config = dict(
    n_kv_head=4,
    init_std_o=0.0,
    beta1=0.9,
)
Each number is 500 + 25 x the weight over its row's rms, rounded and kept within 0 to 999. Layers, rows and columns count from 0. Numbers have three digits each. The size before them is the row's rms in percent of the matrix's.

# layer 2 attention value, 256x224, rms 0.0323, rows 200-228, columns 0-223
096:515524530489499509515502494481463510522476520498447517484542493487488534478488497475470538472502492484532488518468479572470539511500472474522489516484493488500491497481514503529551446543489517512529505537522496495501497497517496484492455505517451506556476454519462509504482514534482511537514521560505496493481538436488492551474510490524492522490502501519513484506467475457520525514518477517497477496483483515480521493535449481463478513505491527486465507529496511480441476510504459475490530415489531503543484466478513494526546519476493511521503472503471493489459501495518475431499497500519532543514486503512525542497488484486469503515471496514507504522498481501464458487489
098:496529522477493512541513500494485516490513540488525506500513465520485507504490522458526511460486496470500486444484482481521534503531475507490533527505535474519494496488495505443463464475521501457538534529530500494446500514466484480473482528498517463457497518465519481525488527484522520507505484480492503477450510492523495502515486476526484493504493508511500499523439449499543493478505454534497523488546459523487529473534538473535463487528529450481490500504496497495528478488529511485475463512443510479488519504530493484492451537499521486491560510494540506529507524506516486466509505528516483498559490517486600512517484538487509508492478496499494532525501514544489463487492
082:530575504506470504490477501523436517527480520504486511477511509515463486523516491506483501466489498492487511562518519510483531520453493456542475495527485501529504483530524506513485494513484511521519474496487495511521482478518536479484486511479468473534518464528483495489494483527522480556499537538546513503486546490498464516459467490560505527550508503487505502510514482491497507481541506551524518496466479486500486472506484496514497527535478490510452523514529496461458480519493445463495528443519539479513450477470531513531540507528490504527498512546471489499486502447511467499470512473525518510498484505534483489464482487448526494506449476452517484489514495473527478493517
084:485510470476489522503471443533548502450485545483532514524481495514489453464505508534517538499510498528544480498518492485502481507569490493471510474473505554491497462519466536469504505529557494506502496515531509500505525479522497499477479527485484509471502494460475503501516510479506515470499500504479497519504450505504543513477483548498490511559483493488479486507528492538501503508513479536487507478482513539472452473478513484490552472505488515485472492479474491503515503458528554487509494545515466518445500509514533505507462480542490463509533509481518506475572491467531495487511488502508479505516474513536499550522490512518542485468507496429482491477486512540442482495491
100:499434498550454512472513553545509523494524496480483486569500476532502531486490496473495487466508512515459513512561549515476516471489510533513499495488522487481530493498498529494476502528495510503502500478487453491547487501512532518474499476502505522505498514516514533469486497487532503507471481510488490492508526509527537498489523506500481459485504561476504501517493538516501445532523471489506484541512501471511520476545517498463507497517495515491533476510484514480526520460511513467521511596505483514431482508498519480499516492539511508497500536506488553520519506529481498493507515466449480468476550544467482487547457496524504508490490491484492482501556473537487540492522
097:496539473497517507470520519462503441455516503507540506491541513479488476505517527511504465500493516462494472502545471537536481493477512496465497541474469468476549483493509519503513518452462523490499504507526514505466517499477460480483510521511509498473499499514497484481469519498495469510469491502494506491480556550489555489496518485527497516442487448552505539448445506521563523527461528481480492478518555533505529521453524507496480495498509508528527469455539503508475483502478507504579483494502528501533516494483481481515489482498528510490506486512524500510512489553501528515490468489538473459482499477503503504490523459482500479465510487506536488491471514558496492527508
087:517511501519501484492543498488512435486477493465500510482510486514515541519516543547478506494512519513482514474470539528490497489511521471481474501446499486479566530463453520503472510506489510511474535467535499484506494501533447506515501439511480521519526487491490491498508470477489487506499520457549471512504539468507477535522475511514481502507504482528526489519521541483462486496556486521481488456503514515519496554502497503549528522496516473542469527538497505510499463538489517493526469525508527491523515521504475484507468495508532540537451471459505465482494510510525521506478509519508488524559438480524520502469546488470511490510441483501497466495531511512478525550510
092:484485514465498512517481519488521485544464482519527500509505491495451519517535546501541522514485502511493474499492490478506455472554484513476551491518484514490459513509484489494549534482519455539486505480494510522475500468454495513468546536485506462479494505482497477514553505486492490488513532489485519522503488500460503461490501507474486548520507498508471460486543476515512540433525492530470515477524464512460510487455532493492539470489480496516463502534453501551494517514527529515462520488503517528496507505537480507469440546498517490494501473476529538477516508532578486502494472510486512501510493507499466473456472542467509486480478536478481485519492520541501483483523
097:474524510529469484489501486500505553482467495482490472510549496523484524525456524532502488469500520521486524484447502530455478488471504475564480482498503499521487496440505503489538483516485479535541503508561456482540492499549494500504461463485526521512485514493484507457497466542525533523507525530526525496519534450512487497524508498490484489504517478487487476500512515472473525510493484536530510475472482460516452537488499488548523541505500502550456467513494495488517462557544505516475516480488539500504497517492523499497508499498503526526498519539490489477487492508503477470489522488505468507502422479504551503520489482514459490492475479423482485451490508501497516493477
091:493538523512556471446511463562519516427455504474505513492520474474525513538469504535523483503475512499462527473544523518501464487493497480479500452485441496466525531497449513493528510507497508457485491530527472502471508486466489529522481489502507494484512467490530520528509480493474521473506484480473463506533471554520529542508533532483544470511493440490477490485506498501497502535468457486495493507478488527504505540568509507516496509475520522505502476455534491487524500537480537517542473545525531471515523525494502500478480485515496513519472502507477481458502497530500457499511513522491535506515460480500471494515466472522509470474525535503485481487472525501495501519496
082:468515565474519495517503446465478514526484482476480516478498494489538473517528527504503500493551509512516464532470501506502472511498451507442525507531494499494492480477490475502504518513489484477485505535508548521498513496483502533542504521490442493518516528551469502506515498502478489473472488500480485528485535456467493466494518521448499549478499437483473453477533523487552528517451488492556503461482482538487486514473501533507495492476490494501528469479502499496488476452498486497510502438510466514516538496492538492510526474489493479504484493539552499456484477529538479480533457519542535522488509450508486494480510487537476487492533525507506495525464509501503527484479
098:553511469496532492484485485479477465508489476517494492465522497453495521498511500446510484474519519515478471507514483475543510466503485452463489510507533476528485486489543492518474485505425508471524505521478538498477505484437468470471481515507518508522508516510469505541494538490496478435504474495475488503511527500511484499497479521530511524488496461508559490479478494510525503505472538468460503497508526563494520510504519513478442500500528549476560518484514504541503495493458512499539469458496513477527541495507501509490537533511506497462473491501530519563492516492479512514518489518482507508505522549465492482505515481524539491518531491572505512536460506524518484521512
092:492452512497461503554550487500526511529495456506495470487493498484535477478505487519521516520534489506505487504478541466498507525491498506453567504535469484513480525495495468443521511437506500506504512490463523506511505509501504524465523502486489453491512483454483520462528516467505496531510517513496479519531448471493508495540516496450480520508463453491477504497547516536483498490505473489480527454521472510514493504518546484504555547469481453479540501473548485480507491526517515535465462513484491499509487510516531471498535483443466470509505490460523526466489514502542496494509473534537471512504525463509508516499523527509485513484543500454513480509497523458514535497481
110:546544503510462497485519512422497448529500440495477495496520527504521516475480517485485504492546492531470504497508516483466486526483529498446502498496535507495484500492520500525493505460495508513506463490483504526523488515480501532505479483488506528541508468525461501458484512511455443553492505518498527515514493477505483493524481489509524544478499465510506531427500508505521511464496530481471503480471508459498509542458469514482524501475497492471472512504539495471472502546476476476499476484508526483534524491500505452511488466476498545515497474481457490529504490496501553530467461501521484524485520497489450503456524488477483467497558507497521473505503501419507479521479
106:498490533494504515501510447520473536493537485500482529545494490495479482495555449490478490491513478487499524544559544513518498534486493500533470471495491523497528490536484509514491507500535509526521505507484514508514508496531566501507497532475534463530500482514508541525515477495546491493498464517494474535526504507477508497453465504492488484518478520462520476503547450543484452482523480517479492493488516499524458425499506517491517475525485460435496475463516497465467495458545505486461503552522501454497479520484509477530521534519457442504534486483486507520524499503531486518512495453480454462477523499485482516510503504517510516522519480459506506507487473509511481473478
090:539475517504442503519504499478485519555519460510489508556489470522481543501490466448527506486521501516444479532494520533474558480525499542549489506483521520504513509515507479487474484515527481531522508474459484465503485535513502487507478473486523504526510506528475531526522508481512506486496506527473502474509507476505486553479499495492491463473501540469503489537553486485465458489502477509512503541503471464496500473544510480485468501496524478501505525525436503451498521484523512470472524544485491473509464492499524480513512524516502498508518511463487564502481500506481501457483528494442540514517541528479465465519430529466469485509494492510469501513534500523495502469521
101:527466478495517496530496462463484484495478521477489521473509489471554510485516507497487493510516508516500481511524522508495561521491491524418501542499479503509494465474473485481496461473495498492516533503527525511507505507521504475500505476548483519462528541511491468495457561492436494497464509527536501480489538513515541513517501469531532501476476433536472507476472530472520511506489485459524504486489498531505503529497486513495495494468525478509542488472523491501499463504491502521549492482506452502497504498507458491562477451484540511517502515518505539476440488501477485505487455525551506479467489501493492495493485472487528496496512505570544518506498524501471547552488
089:497464491509531481495502508502452505469488483502476518448519490484530523494515453484482483530455513512495515489475499538501531497466514500520468482516501481494552524530506528479460509500463538484521527525532506507487493511479506489524455468539484493495506492507508529528484496475494498520493498514490453517468507519497457532509469500473528488473489474520552555488452492470516493490508466493512479492482506529516488551543491492495490528503523467501501525503528500459518449507477496512538471500503535462516511487487476516501551501531514537502456460482494479522441509484469495510476480487477504514551486504537532480508570471467516475505505470597521491501482501440507481514480
082:563498512511479485503487521479435475496488498477510497489510497500467483494540487484510462477462503512469501509518518526518498465493498525450523509470473492524518486545499523516492515535473505516493481477498471524506513469446555494493512491474514520481525524528527478511534474493518425499506509458501494562489507586503512481447531491488511528485504484511469443477524498498529537476534504543503509436486496532513505494451489518490477431479507487537459493510477495505505490505497512482507507474506547511512497523495490478515474506512507465544522491509511515466477518511535528500470497485495488483458509488506456479446494462485531507509467506494480493515451480514514538464504
093:465501490492542491513498531550529534490518540491497481506492495466453530500520447464535481508451491524479466482548491475499500506523475534449498484490541488503483475471496498502557514496502463484489504518512488526521488487520559557504528503515417493439508523469519539483510501516506509469451507476502494488497475547540510470538518501506519503498469523498466499536484488496484524532477486494477498511501514486513502499486539487468502450505493536478499495499523488484505541527456502554481489497468519498488549495524497488473511537482502489503504488494532483547506498490525455533497542483493539464492479511488535480496463516526503483537478507488462473466449505478502512500465
096:514530467526501488461463531486485518477548522499484501538516534534542504531442492467497511483473492495491483478509533501482519501448549499561481512488495515481541450530537494512503493515490522523520522495534478501528495531538553486495478502482526536499529476511499507468442505499469532563463508512485525490480531501492545485514498477447514467492506502487478524499500521479485454516500497476482488503495497457467505502489463496504481510527521491513466510515505492445501497505508447491525520553516485500473512485494518476484512433496519532475518498515451541485505475472483515490485471471542454466458539470513498499534514488506466504446507503513526506491538490502519527490497
088:579463504518469514517481487481490480503494525481492506519521531487481506459557500492466464534535498519564532556496515537480506493499512430512437505491481517477504490505488504508455491494481495533524491440464464534504482487497492467520514520521495500566495528550493476503484511522496479469519546546535490505511545488473454502500485478524459526471506514512508473477465477490507497487566512560467475493481500509524488459493485517483503505532472499533515495514465513539474454460512518483482509483518484502554492527499526500519505546492466516497454478483486496499468506487515527512491492475492493508503489528523484502486509502494471489541474483502491475516469482505493490522518
087:511552474488505475512556466504482480495466476481491501453508500482553446530448529552452510501492510474478477501469538488488491535463462485507525507522422475499519515487521527511516473473482507530465466528478529484535505543489483497546512484503501539508526466505474488516517495527491523519521541508483475508512506529498533507524524518465497465500505453526482492497528537470516501551496523454496521514514499486520534512550476512521493522460512472496501513453480502515467471479495479496516535494561502502528477487514452484527512470471504480543474497515484505421469502500500456475511482482526542507490483490524471520495514486505497527508492507496511498524513518485493535511492
093:424504467504574497484484516517495488433514513528529528453507512496477489532476488477509465491431515484543488490488495516536523519529517513508496489494528480508489469500488520547506530498480520492521487505518485514447501502433489486525504487534506449464461526490533494501500474478507548536473518506496461499488500495534554516473511490468525474468513467485496498463488481527535529486462509489504504446518533516505523554500514491524465465519492500517505496517548493488523534502494503523527509464491477506500535479476488562500503525506498496477510465497502494521482514485492477517530460519468486458468489534553473470513491503479540496507504500562534516489491496506516490504497
093:442516463493541499498502512486550502498501500529498479493482511498510531515459500479532525522507473475517447475440476458505481517518511464546512505479528519448482483475516476487514506463500496498498490480502516493480502539504509479507504511486507449475452513478488511511476533516512570515532516468469514423479483447500541512538502495467460462488510521496512514513503485475497483520465504487504503520545519474480505501504509472514520523550498504476476527512501506478538528499455500508498517501476457511520542485480538522485507517463495515444505463461488510532511497488502520467509515515498516474506520509482514508574493564534447510458526502511516526472499510522518463516479
094:541549532496493503475492441486478460482470505494513515439514521454504524478519473501511460518536483502540526502531498520549487531471478468505495524486488520523507449487475492498450527471504531493518503535508538542469514502502504486482483543562500468514479516509512502499466527522453508547469450497515482477503540551485531497508465460500525532506482451525491543482486497480524485525490532493506490496457502502523480484507500495493527532499515501476491491447521504488511473479512509514551497484505500478485519518498487512508457504497522475469539457491498470507512500451508504529524509520570539474494416490511516501511502485487523479481500474483530512512481481514519512522480
089:567521498525523498498507457504454470534501477495521520455491515482519469457498495460508463523506505497489559454484518508508486517517525503449500503517474501519528471521509495525510538504452492514486519496526513528494502503455559479532535482514542503447481499516493496522470516514503491487487519456493484508523549575452503482485494465439500555526504428552504515514519492476479479488498527549485485478507501458503485472462492505504450494494511506477514513465485491518480487497500479517492521517527503497489512506503453495518475523485504446499503479509523533463478510463532499549512473471495554483515470466474511516506513493499505495518481495515498522493462518505519527475486
094:520458475506540508467487520545529475475513483504506509547521495478502461474507495530532501508515508523490511544578509519518519488507511511501524484465470513496500462480521510535584515527522488522497515504465462514515510429532468512474487515499474509492506491530506483486510490490461457498489500536487497519498441528508518528446551514509556526460480437491461487480502501548498516476504511497472476489486533479501515479476505495464527455482472557522496469496531480520479557507483506476517467512508515531492483518478509500512461485518493501490474483502462508500537501517525522526493469518504492480472523485512451502480490487507519488490528520476497480482443490512459490525510
094:478507493511475504507483487471490505544503452477482510467546515483498472481492506454508561493493470512513463488480488529464477490525494468434529465493455457511486525515496496492509439507466518556488526502549518521502489519433502533490492513492527521548484472465487462510499507520518477471537561509458499513539479498484490515501518499482498526511513484492496485496524484482497526502522491489487493517513489502477508464485503488509485539489492536470500480505471493484477491466532516504453515488495492500489470516506450480524525507502495485523484471484531440456493509484513485443520442501533509564508479498512473540522495541573495501513514522471487483523500518522489453479505